From a checkpoint of a small transformer trained on Wikipedia.
Size: 10 layers, width 320, 5 heads of 64, MLP 1280 squared ReLU, vocabulary 16384, 22.8M parameters.
Architecture: rotary positions, biases, untied embeddings, normalized queries and keys, capped logits.
Training: a variant of Adam for these matrices, 8825 steps.
Each number is 500 + 25 x the weight over its row's rms, rounded and kept within 0 to 999. Layers, rows and columns count from 0. Numbers have three digits each. The size before them is the row's rms in percent of the matrix's.

# up: layer 3 MLP up, 1280x320, rms 0.0779, rows 598-634, columns 224-255
# down: layer 3 MLP down (transposed), 1280x320, rms 0.0705, rows 598-633, columns 224-255
up598 027:465523506457509533513503490528511542518500499480521472503546519489514488509493506518474503504520
down598 013:499499481513518483508546501537514485502468462469483483489467492519527481485511512494447494503533
up599 037:526540521483480478506503442529506512459494501494486520474497483496521493465527500478476494535521
down599 034:495508495558546536512480501475556531513533502506480498521543505496439530512489500523516520490495
up600 192:514535506449529451526483517493492529504492496552492500501487485521499511501431462518524501480474
down600 204:517490488514480453516515469474508519517489526495466482477503511512497545461481506528503538502493
up601 204:477475485462506495489508494535518496520523441491482502473541504489502499513516572500436509499474
down601 220:487439489487503517501457471467538492525488504478454534472527510509492503498486533509484511515487
up602 032:562526508443476519499472448513505485482486542480511537510506512510466507498520507519440421490483
down602 017:444490491535557504532478517491507474498498503471496520505481475500479527467515540477493586466519
up603 045:517506482454500482537474494479480475426436486515478479495512528480498437486528488498484474456486
down603 046:492481506527529498573552481486526477481482504528515483511464471502581512517488527491481523554449
up604 230:527502517498500498505536464484519491537474482475477492490511483491511500501492497487510453488475
down604 226:487508472555518516536472488486511495526511492479517470505535501532530491515515512454513463490513
up605 032:530506486429471512525493469533478493512455483493512491509486517506454483466512534487472469487501
down605 010:495508492517522513527492484503530459498541518490514495499508490481542530521506507483498573510470
up606 029:515543527442492516526497529480475484469485458496484490547468536501452453495487490514478510501473
down606 019:523520496511529483567463497496503501498497487486471511486511476474522530491515525482486518524505
up607 032:478468509498479497524477516521453553543527532514537550534482532517451453512496488500494470529530
down607 024:513488475514496527505529483489512476514506487507516460512517505475490524484517559491512499515524
up608 033:516501543487476504508465498501495476497499542448469520489495462509539523485522508502482455498494
down608 012:494515519549465505536496487483495492495479484494504494545460516513536571510515511485476549503488
up609 031:494506530441507514446496471496524521534489516512489522512532507530466498486489487489524475488465
down609 014:473461433545512482570486509511505486485483487457498465497503500476539506510515513482475504521520
up610 039:514508485453540498549492484516481489504487484492483505495511491509485487479521527521483454507514
down610 026:473530486614508513481483470495500517502493488526486486510514478492571507576488501522501519515495
up611 027:505533476494503498493501446477484477457506537513515528505496490493516506496460502507448510535488
down611 013:534543502539494529518519509504517497521507471482485489545506527465509499509491506475524460511485
up612 049:560543476452516530529502492505463509493474530481485515497514446486504464477515514484475463503472
down612 030:521544469493539493504519513512486529493492510480465528493490483463544514492485471486516534489489
up613 031:527522507496531505500501493534498513457496523547478539471470469505488491447477497497428501548461
down613 011:496501487528498499511462496455514478479463488474500492501462484496540560497518518488470543521538
up614 032:487475484483466495515517497507465485486513546479496493509524473472489504469527479495516489511485
down614 029:527470469492494495557507491433505497534490496516523517502528513497515490465519520496492504455499
up615 035:504509485451521547573502484521510509473512498493513500480523503481489435448526494489451451508530
down615 011:492509478508515489529450497504499454501480504486491499503489455502517521491522523492456516522521
up616 201:495557493467532510536482494502494477534490484522519506501478445518490471550524461472474499475474
down616 212:505528484547513509490474489498493525503504486556513499535506533483543486490540436494512569530515
up617 031:508518490507519474511470477526510480513504499513514497488498494507453502508510545480478491500476
down617 011:502492469507495497512476494480546478485477493444500504503466479487519555480531531467473520516517
up618 035:528545486437516501530462463527499512533509521518490525538516527506504503492495503486500480485498
down618 013:471527445544546516536485452485525477497482467492503522472494466476486524492519522477468522527546
up619 028:510524480486532507490515491528471531509500514514474501558481511484462530516526504509487465528502
down619 012:508508454459532488508483466515534476497514492471541499530478505484535507485524528496441550529509
up620 214:503528510439564505509470517504506468483522505466485484493460496489521521526484542472443509527497
down620 212:523494508522457514467501440515509514538501496488492473474509556487508498495479502503511450532519
up621 031:512519470481506489521485484525521475503512505526485481496533494452521470507529491517498454493486
down621 011:506490490558501457514471493493509451478456485469498503496489479495519540490512517484463538515555
up622 029:510466478472539518523484478551476529477537507509479503505506508473476470471515527517505501534499
down622 011:487509491478524484526470497480516478483478507482489507501475474499503537502529530482472525521533
up623 214:484511499492483488486503549563512487482507488533518486509514505485481516528475528489512541532474
down623 211:513491460473466502511472522531488484496463489528474509459505474493465506505473530531476532467531
up624 035:474479497436540506504486502534513466448477490492519528489510506512483511472536541518505474526498
down624 023:454516490527482495493471526507489527534446469462523509520465507491532538514491527478518508434541
up625 041:476510518511528512528464480605503507493473503476510507497547517463492503473477515475480456516486
down625 035:485487545491493461465522484505475480478497495498499514489556494524483502519488482504491501488495
up626 035:521487449463529503503497485506485506530508492495467533438505486513459517480503490488507512552524
down626 025:484498497587502518502499485498494499508494464507524479506534509485498545501474530517482495501490
up627 037:487512493504501471539472478543474474503475551506489541496498466519519468491532475497459456479500
down627 037:524517493500494481512503506536444518496482441530478528492469514480476523485497436486514522518431
up628 027:510476490447523484503487474511498503509482517520482503486484524515495481493543506480503492528497
down628 013:507530508542518522487462497510513480495508487495491506494479480497540540508511535503457519493517
up629 191:481522523495520505517441467493528478453497508474552528483499444463501498468509481508543520498523
down629 198:508492461515516516493496459504489512511504486494509450537526508491533519500484493506498489487497
up630 037:511511471434488506485468500577495494507490508481514526496518519497502507497514553474511498499531
down630 032:497530518474538529480457482502499462473505466515484478473508519465479496470483479512504483475483
up631 033:497482496456508503512523530497511477479473491489499550493520495480453498482508471501446469520475
down631 020:479541479500526503537473464488494492503501515519492509535476471481510522462508528484487584497508
up632 039:506504492431522526548525466517501492501504509506507531490476515527489517498516519489456470569475
down632 019:464498499562528509512477484519509503517486502517508507486488456492480513506469450528488517503532
up633 028:466493500469502494440501511519496473490451492503531540524551531477513490494507506511507500508507
down633 015:498528464581486505480455495479504477520506503515514460515516511501556535523498514501494514465517
up634 032:537504494413536529523469465572523497505529495472518504496558492496504461464533528496527506515513